python train.py --d_model=384 --norm="rmsnorm" --rope_base=10000.0 --init_std_qkv=0.018 --init_std_down=0.0 --lr=0.00124 --beta1=0.9 --weight_decay=0.0 --schedule="wsd" --decay_fraction=0.942 --decay_shape="linear" --seq_len=256 --train_tokens=374700000
Each number is 128 + 24 x the weight over its row's rms, rounded and kept within 0 to 255. Layers, rows and columns count from 0. Numbers have three digits each. The size before them is the row's rms in percent of the matrix's.

# layer 9 MLP up, 1536x384, rms 0.0541, rows 298-347, columns 320-383
093:132129144142117120124114127128138139090137169094149174127100136086115146104187084123144090138122137155158150114144062095102141150153121108089130140105081064161120122188148138132135155146086133
110:103136136169152135114157153123138118139140117096149109159104159147111150135127149145115140135065116119098109125127141098149126151131114147114179112098117115151131105075097136112110191133137135
106:139076118166124144130175114087106137136140110110096118142137137172146082072128143156092121181163149186132119134110139110141155170127112107098145122121165151142120134143096153131167137156092175
099:128118176128142165130166125130133166129110131139100115132135133104116123129134157164136088134077099163135170116093126093141144159150116125121102111115145121150112097118140096060120119133096165
097:171102146124134135111113182144144103103132097161153101125112188108124119122136171130134149143083082125153115103109077131131124109139128091098133159126132106112114063082137091123134099167135110
098:155124164119094152154113130120135130086092121113152183140131164157101148163123133073160102113136102111155116100146116122129172175141144112149142134106073094124096136116100150142123110169134118
093:146132109153110129162169151147119170131125132127145123120163106132097126116104187137138169081131086108156129095116131117152119123139153130111121167136142125102122124101120146123169164141134142
094:139163121137129107139137149141097094149122134141135163122157132094097178117105113130178146115091149129163144128102153111144147111136111099133116167111151102138125143103140127161169105131146125
099:141160133110154130134163126078156083103060134166141128127137111127162146121132146146113130135104125130142136125112175119146142135127126083103149129106122120136122113122137199136179117157150187
098:135120128108125182054108085112121097152170128136127118129112144126125127100145143108137117142109118107122122076164111147142104146130096153118135142140140143143120106139119126116127135131169105
101:125067142144138148075159174126069095087173080091134179119107154156104123131145185123135131144116127094127140191129116076089119139140112136120122125115152102139111124107168096136110099106172119
097:157110102107089157101137104118150120093135144176142127106157121165109125133121125121162126084114130133196121145175125140093132146116167148147161117157110137142157115147117107136144112133115181
105:134071111095112086127102106136125141143123085148124161139145132149135110087113089108097139135133101162129113105176114135149130138150173113132124146135104154149129133134153145120135132151151114
102:164147135127136179159127110158116118134131143124122129140113148116137137148144155104132115171093110122113138075134089132116164171099129135109139125119131103123155166156099146116111108135117118
096:102104189129156125088160116118145092083154121132152133124139176103141093141133134111106147134120140115112116188143143077149114127123102117121177168047118120162121148105114115087111104115160182
101:116134166093114157097128100113118156155119124128144134073138153152121100120137113102135113149130122185124156121095113126121132123108113131131134146160106117137124095126159082160143156130104131
105:121150130133101126126104127167138131138098145115112095191106130122113074137099100160118156148124141182140150113124103119131141117129118130124096129096169131148142113136125110089169147148159103
104:116073132172137119101093132166087140090130094166125180107107154166130121109140150126122159106096115096128198152139076136111097138165110114115110117094093133131132150135161137088122137125120060
096:147152098177119156122126155135105151120157150115126156101119133127131118087071126157147152100114087138094182141111129141106149129129156140119131117153192134122158139141141169065128132163105143
105:158100087134160144158116131120124126165126087152060082142110127130119112090171133102163157090092120147143127134147155134139107146186166111118186163153121100149074109139168134149114163135107158
099:144133186135079180121177151122109090095145101116099108111069100109138101096111140079133106141102133124143062160148163079108141125154121091139149117129137118100139105111154158126054121167136166
097:144151161124102084131105151144098147158135169159139107108156131086142157127109134127139168151106118139094144151140098114112156121159191105101123120143103119110136145120091108096120157072140129
104:152181125139086104139094114119120145117112154121148110076135149150141177122097152142141138069138134154205141125110086096136124141160128081107128124155129088145138113144104133124191120160125119
098:155125163162110157117142183102172131145146113157150115145182122125148131128148136163119114127118105133093110122082128161156130146152135098123110097093129101158142123083148122121104089132102169
111:157127159139137149134126130089128126188129120175094145093110134120163132127136139110121105156096126110097134128126069121163122160158138150138148069129151086149118142126177187119142100133139139
091:131092138126116105118131118169149165145125163167132186079143111158140101115140123117149109129133140163114114128143096086135133151142145137116116152081145069108147113129087140104085129096159130
096:078068130136118127155106147168122138098132154102109128157165109105161122118118092111124142156099121137134166133128121153119146155162101100115110155146092149165124143148105170102141110133148166
100:126108128139150149116168169163143136109099144144123117099130065100173112143148139137120126153124084121096120095127145114122131128126168139083138137109114119138126114091129168133138106088147112
100:167100114140123097117134154104150140160137118144106117086166105101182070156115136128163151159137099117150169150158118115126120197108124135091140097104092129106121121112129116120126126150126141
100:081121127137122113134108137174134144079120114086115164098160124133113106146167108104112072123120082133095106133139114134094180111111161122126078098095106118152082103096114131097102171104123127
102:169110078154155130126121127140117117131104157153108115137184149134167123124081147129164150171132137171075175090156133145096135157115133119122115185134127144121104138179147093130165115142112151
101:151169097110136136134151107124087105152166122109137120128120084144119139092131160152135095124118116141133178117157140114105108147160100132150127084160094112141123125120103092094118137117160144
105:119166140138110129149126133141148130131097118154105111069150119155105088130120101135088093123086134121126147187134089119145153156179175141134116104150123119128115122149116157106149130148108130
103:131101157156133161107146129178158110156146128137130177130129194132145127098148084138178142131147101106120106121138146129150144110133128153112127118157168119123161062143117142139135108153103118
094:118114140131124175116130146072084130111137135117106111115127110186118089186118132098142125119112118110105133123124109136126155139141106112120149126109125130129104107122117110164132130133143127
098:102138171133120163116118158169107089170122149078082080141149178116129131111124166122146158179127113131116107114135088107090186135128115137064139133127140143152146142141104161121125103130181094
098:166167134091128142091156104129131121128116120094110159125105085126142101118124125077124100172104143083158130145145096099138128134100116124101147150137151127162086125104131121139175142154145124
102:117150109096101124192122135139155105151099085078124154100147101097130129113144160134126157104104184151140153121128085103141130130129173110159137169165102135129099130135098121144091127149134097
101:094123144107130125168135141145153179161077060134121128140155115147141164123107129116111121136102137134119069100114090107134123128172194127125138128118077149169110155167133095141144132151107075
097:142097107145099124091112112111119100141146106104129169103125155123103077106116132105142112108121146154105061145122107145119134146132129108131148175122154180126149098120095125155112096145110125
097:122164129149145151126119124119123170155100126146128140163161144137117061149120130143129131098100105109143125145159121107094097145096113162082105135123096118149111120145090116116109172138121120
109:132147110109084126123095156102135145170110138178128125148159126084181155084151103114143153145131163153157160155135140122128133134167147145108129137086072117143124110147121121140166136138159146
096:137095148168109144120183186093125092118121104149127152141168146126123091156165158117100151116094115060154139123115149089137145115169130163106157127113142087126146120081108130146120124160116116
089:126078148134126147107163147117153115096094105138180127135155150144153118140124163113181117147156090123157151124167094108124151123150116105151170140157091157170140204104122130166088122128151155
103:157124111201089108129120194121100079102116144119129179134097108112099104099140113105118118086056080075135091131137109156136120173158143129123136127128143120104112110119150160117174140116126121
098:112119147124106115186091132131150127114111137146119125092099153155107114105098120121160131102113084165165128104126159118123155152143134107136150121112139134120154132154154147086106175106172166
107:125137182130146110157143145139120112103117096067117131127114174128142096116102121136137092077117087101102125192142123098138148107107158125108129163071111119153145151102114104131117133111138117
100:102134140118085089178138165172142087143139168120131138099134091156090150154109137162180146140115134109114159149150076098155152133154110113131128129104158133143138152146083135100140077144129128
100:109111182131152180172160165153109143124126130159160146138098117148125138090162128127122114107128109123134144144167145123154139134164141121122089134149104092125136115121119094150132159112096139
098:157139114137120113139151122159153139105089157075140110127129131151116156116121092125132113104065137129089144125110127129114145124159130116103111175120121135108136076120086102143092127100126162
# layer 9 MLP down (transposed), 1536x384, rms 0.0493, rows 298-347, columns 320-383
092:103119108174124120150128141124133105166127145137164092140136096141101140153089166151125156103150127145102147121146166116146106092117144119150119119121144130122140128092129116102092153140146124
110:131178109125113102121121123143132105142125148109128131121134105134142116115113089162130133139186121122086084126148079148107131129123107154168155145097114131136156120121140128122080136141110137
107:128124123137159090134121152135112147136139136098161102134125091121113137127123126146193141104145093134144170123129144144103097130095174135118116142099149095131115117125153107126148096154122120
098:121114112122125129141153149129123146132160117151136124100120145180146134101098133151096152146109138118139116188119084164124113085113099147115106109163118135105133129096109147129123177099097087
094:088146147173187147120107106160142141163146100122128147124143140078130140173140134111080144093127092105130116096128152098131137111133156128165123123133167134139106100103146118145085158112114129
098:123123137099146113096131125120143086147149134129127134086116112135121090093166095151111173125142120121112095105125160088130106149128091139132185151131146101146106137153103096134142154142127117
091:111175150120122158127122080103119098136137124129098133118121076152126153118134109142134093129134144130127117148103125101093150126159166081125116104142184127150153166148138090153130134096105143
095:103152124181142104141203115117115147132123111172131169135146138110173159112127115099152150141138132184155106087143137139153133139144109151090103193176133143113087144161105105146123117101123129
098:148089112066151094052161150143145117129085130115118109112146156103167132127135141137123160114155083122132121087153118120109138116121127143101130118112086153167093127131102153105124116088123117
092:086115123093131127172123146098099116102104124154158162132106105134122179134141116149115113095128128142114106133112107113144115108078119149135182149118119136133119159091146145130083104125128090
103:147091133109091093110137161152137130118134118112164139122063149153127142141141116170154166125165091139099147102144163155146162117146115084110081140143163129095107136146148160106142125149183137
099:148112143133135128096148174170101158144125083121132082146124125110135150150178106138096172160118139133090112124159139127136131160104117136124088159132107161115124111136119121114151105123142093
101:153138164131142128126145139154174092103123135134137144097156151107178092146137181130108132129122105110140167159111111110111122142093084114115155162132129167115111182106136152148112133104150096
102:114114119110134126112118125078083128100120093121126148155111134109128157127156102128105151131130124144135152111134167137104172085140135098144116158144158120141126138140134132111117165108174085
099:154146100120140158131097136151125181093072138108158164135163069114101172137133108128128103157179128131152130126114121132128176127159139110128125103129148135134114070155163136181131165123147133
101:140117156147126164116088114100090118145096137142164100144115117093101103168127133097122148188117129120145131113098149125162125126113114172164130115151158096167112133142081127134152123125154143
102:116138153132171149148165102139098162089117139134118134105121111101111135138161076144098097093116124138135121164089128160119124135072132135111158092118134142125108115108113146138164100120119140
104:121136170144105173135152140157148112126124103095124121142122106141145122133145145111119106117159106102112102118190126147100107109152135156160130094142113089164144094134116196144113063133153145
097:109128137105079097129141118102156106170160102123151128154178078135166123145183136096129115179159125107146074114109150124098157122088105150126135145116120100145098140169126132130110111100099120
106:089147081152157137124076084179139117144108151094113113126130125137127132145104145142138085147191106114119116118114121119138101107108118126103122133125098152106120137103103135142137106122147161
100:115136144151152092103093112090163113162148151162126159097153131108130109100108140128113113113110105124133149092102122152134121141114147135130108132096156125147154116094090114125131120129132123
094:069124146075076138127145158113107128109157096081121154120141097114131108106131104149128118137158127108148152138166129137127135127129109153135131124136139168134122087135138158163126107149109142
103:155136154138100135122133136176125134141170111089137159080123141133123140170110118120156083130082122155150152106100136153141150091119097153176092072109142120104142118116130145142086141097120143
099:114161109120113100117111131122126123145111134056106130121115117146115165149118125125118127119119148126164136102157124116098142112118145157130129142109129073106141161105122084126134165154132107
108:087107120088106140123149105137139129117151138140101127124145120145129157069138099155113140126119149142116098134141145143134119133120128123135168125111117131107104116118117120130140128116115119
092:116145108127097159150147154097131135130117128101149069145147092138096130137102116112140136124144106118148130153134113132116169107122137131150131073110147137156125155143146140116128104120108110
098:134186166130171132090146131087131117170114155104125118107095125134112158135146104161102145121164138131099114150145128111127113141085118138135130111117108098118102109154113107134121119144102109
099:090114138128160105163101125158096138071184116116141126124088123088114128089151134104105100145171153104116112123146123141130103159160149088115092139131071132112106145119160142084090148147150109
099:098140136153143137147124152141117179150171154095154101172151125178135150125111139136139134110137173103132091102115131154141140111098167136083110149097086136121106130140141122142099108129109071
100:166148113132116107172109062124124114147105118132163169126082170091154130157127185080092189124104108133093112159156135116148097146141150138107115192148136151167143100175131144180101112172132128
099:078131134136131130138147135137114110074127143139094140160089123104136105106139153106123125124117108111113108113149116137126120123152148098126102092139105171087140132113182150157162134117123141
104:172108095127147074147114074102128113143131139116130108130120170141125101142106095100157118151122182137099056145108086088110135124154139120125123143102131127128102125085096109103110127156129136
110:119127154109134119114115128158123098155153125139135085172119157151122077131104162126142124154173116120123104132138156139073110144099125126112163171126106117146135133139137105139088125153119127
103:150155121151114174117137154145127126125160123120134116116123101116146199104133119115102141122084155144147168109094129143113108095089134132123125130094120140142128129111118079136137132110106138
095:092149099120108121111109089134154137110117112159125136127122139094131120122154127140146146114126135080157132085116156086114119114143177162120097106140128138114123129120118158123139117090112124
097:170140099154132118159094137061129142126099133148117116107130080063123107113130121135135102118125139115139072130101122117128123147124121161125128125116108122149153095109147086139109160123154151
099:121135163123163113153185121100136130162153119158121140135121138115149146107153206154128149105150125125129141098091135122122080143150162116088153170122125150128131129139135172119100134108098119
104:134134127119166103118124095107099147120100197181084133140117118156123095151082131146108104130144155111073073118139146085109118140103140108111155070121143117119133112104112081165112122115149128
102:128097112074118117116101097079162105128115174100147142115117117120121136121125166087139146145122112123112160159100126107099156131137096126141137127112150113111113076135133117140107118133140125
098:153136103113159110119160116175088127149115147114127092135142147136107155118096144149146160105135120099176144107180114134146154132117111112138138127117107110148104104131148129105147163135141110
100:122110108127116083117124086114099131137144109139113108131125116137122134122099120131158118120147168131121112128128085165186156120161144131118109100117099106153132169123110134139106094153156134
122:118136112079090158150149163118172146160086105170165146126162116122141151086142138143151144080106145155141163160112084072100152112129139181092131091128128107135117108121097131105158122128139135
098:137127103108159135109109097119160170131102095108096113082096115139147174137082099198071136110088157190097161137122145116130142118143103126118147147149139132155135125130086121139151135132136133
091:141142110135136123152087120120151169120177124153127101126076117125097169127139143176097109157117157123114116128136072198095114139127122132139119121146155130138146118144120108111140108102114102
104:145140150141158129124110144137170147125121166094150081128119119104127118132127114142134174124171146130085132124127121096090151138114141116136100161132139123137152136127112125136078115116101111
101:127108140097087140154146129142148105138125133125143136135144151135121096144129128098112082063132117117176145159087132073082151165140145135109146096114176113080099161131109070136126132150132112
105:122114103112165122114164095136124163129128115193131111138126147135163141125163127148108128132153135158105139107165116122137131106143121133128093129093090155126108134102135154051125093129123116
100:125114133077166173112159095077123184109147135096159067143136143149106112114124120109098066129149126107131114146094123098148140151102162131151126113133095099129088078076160122132097157123158143
103:113126088106095098103089116085143147134098135143156138138132164096114147151077137124170159141114140139105117130129125125124102133111133123160101127111179142174121110124131127116145103176135110
097:125098127112171155118093137109081115130175122156112098153123129062134100129156176133099166162148147110112125097134111117096106097103119116131167139096102166169107153124148087116149140123134084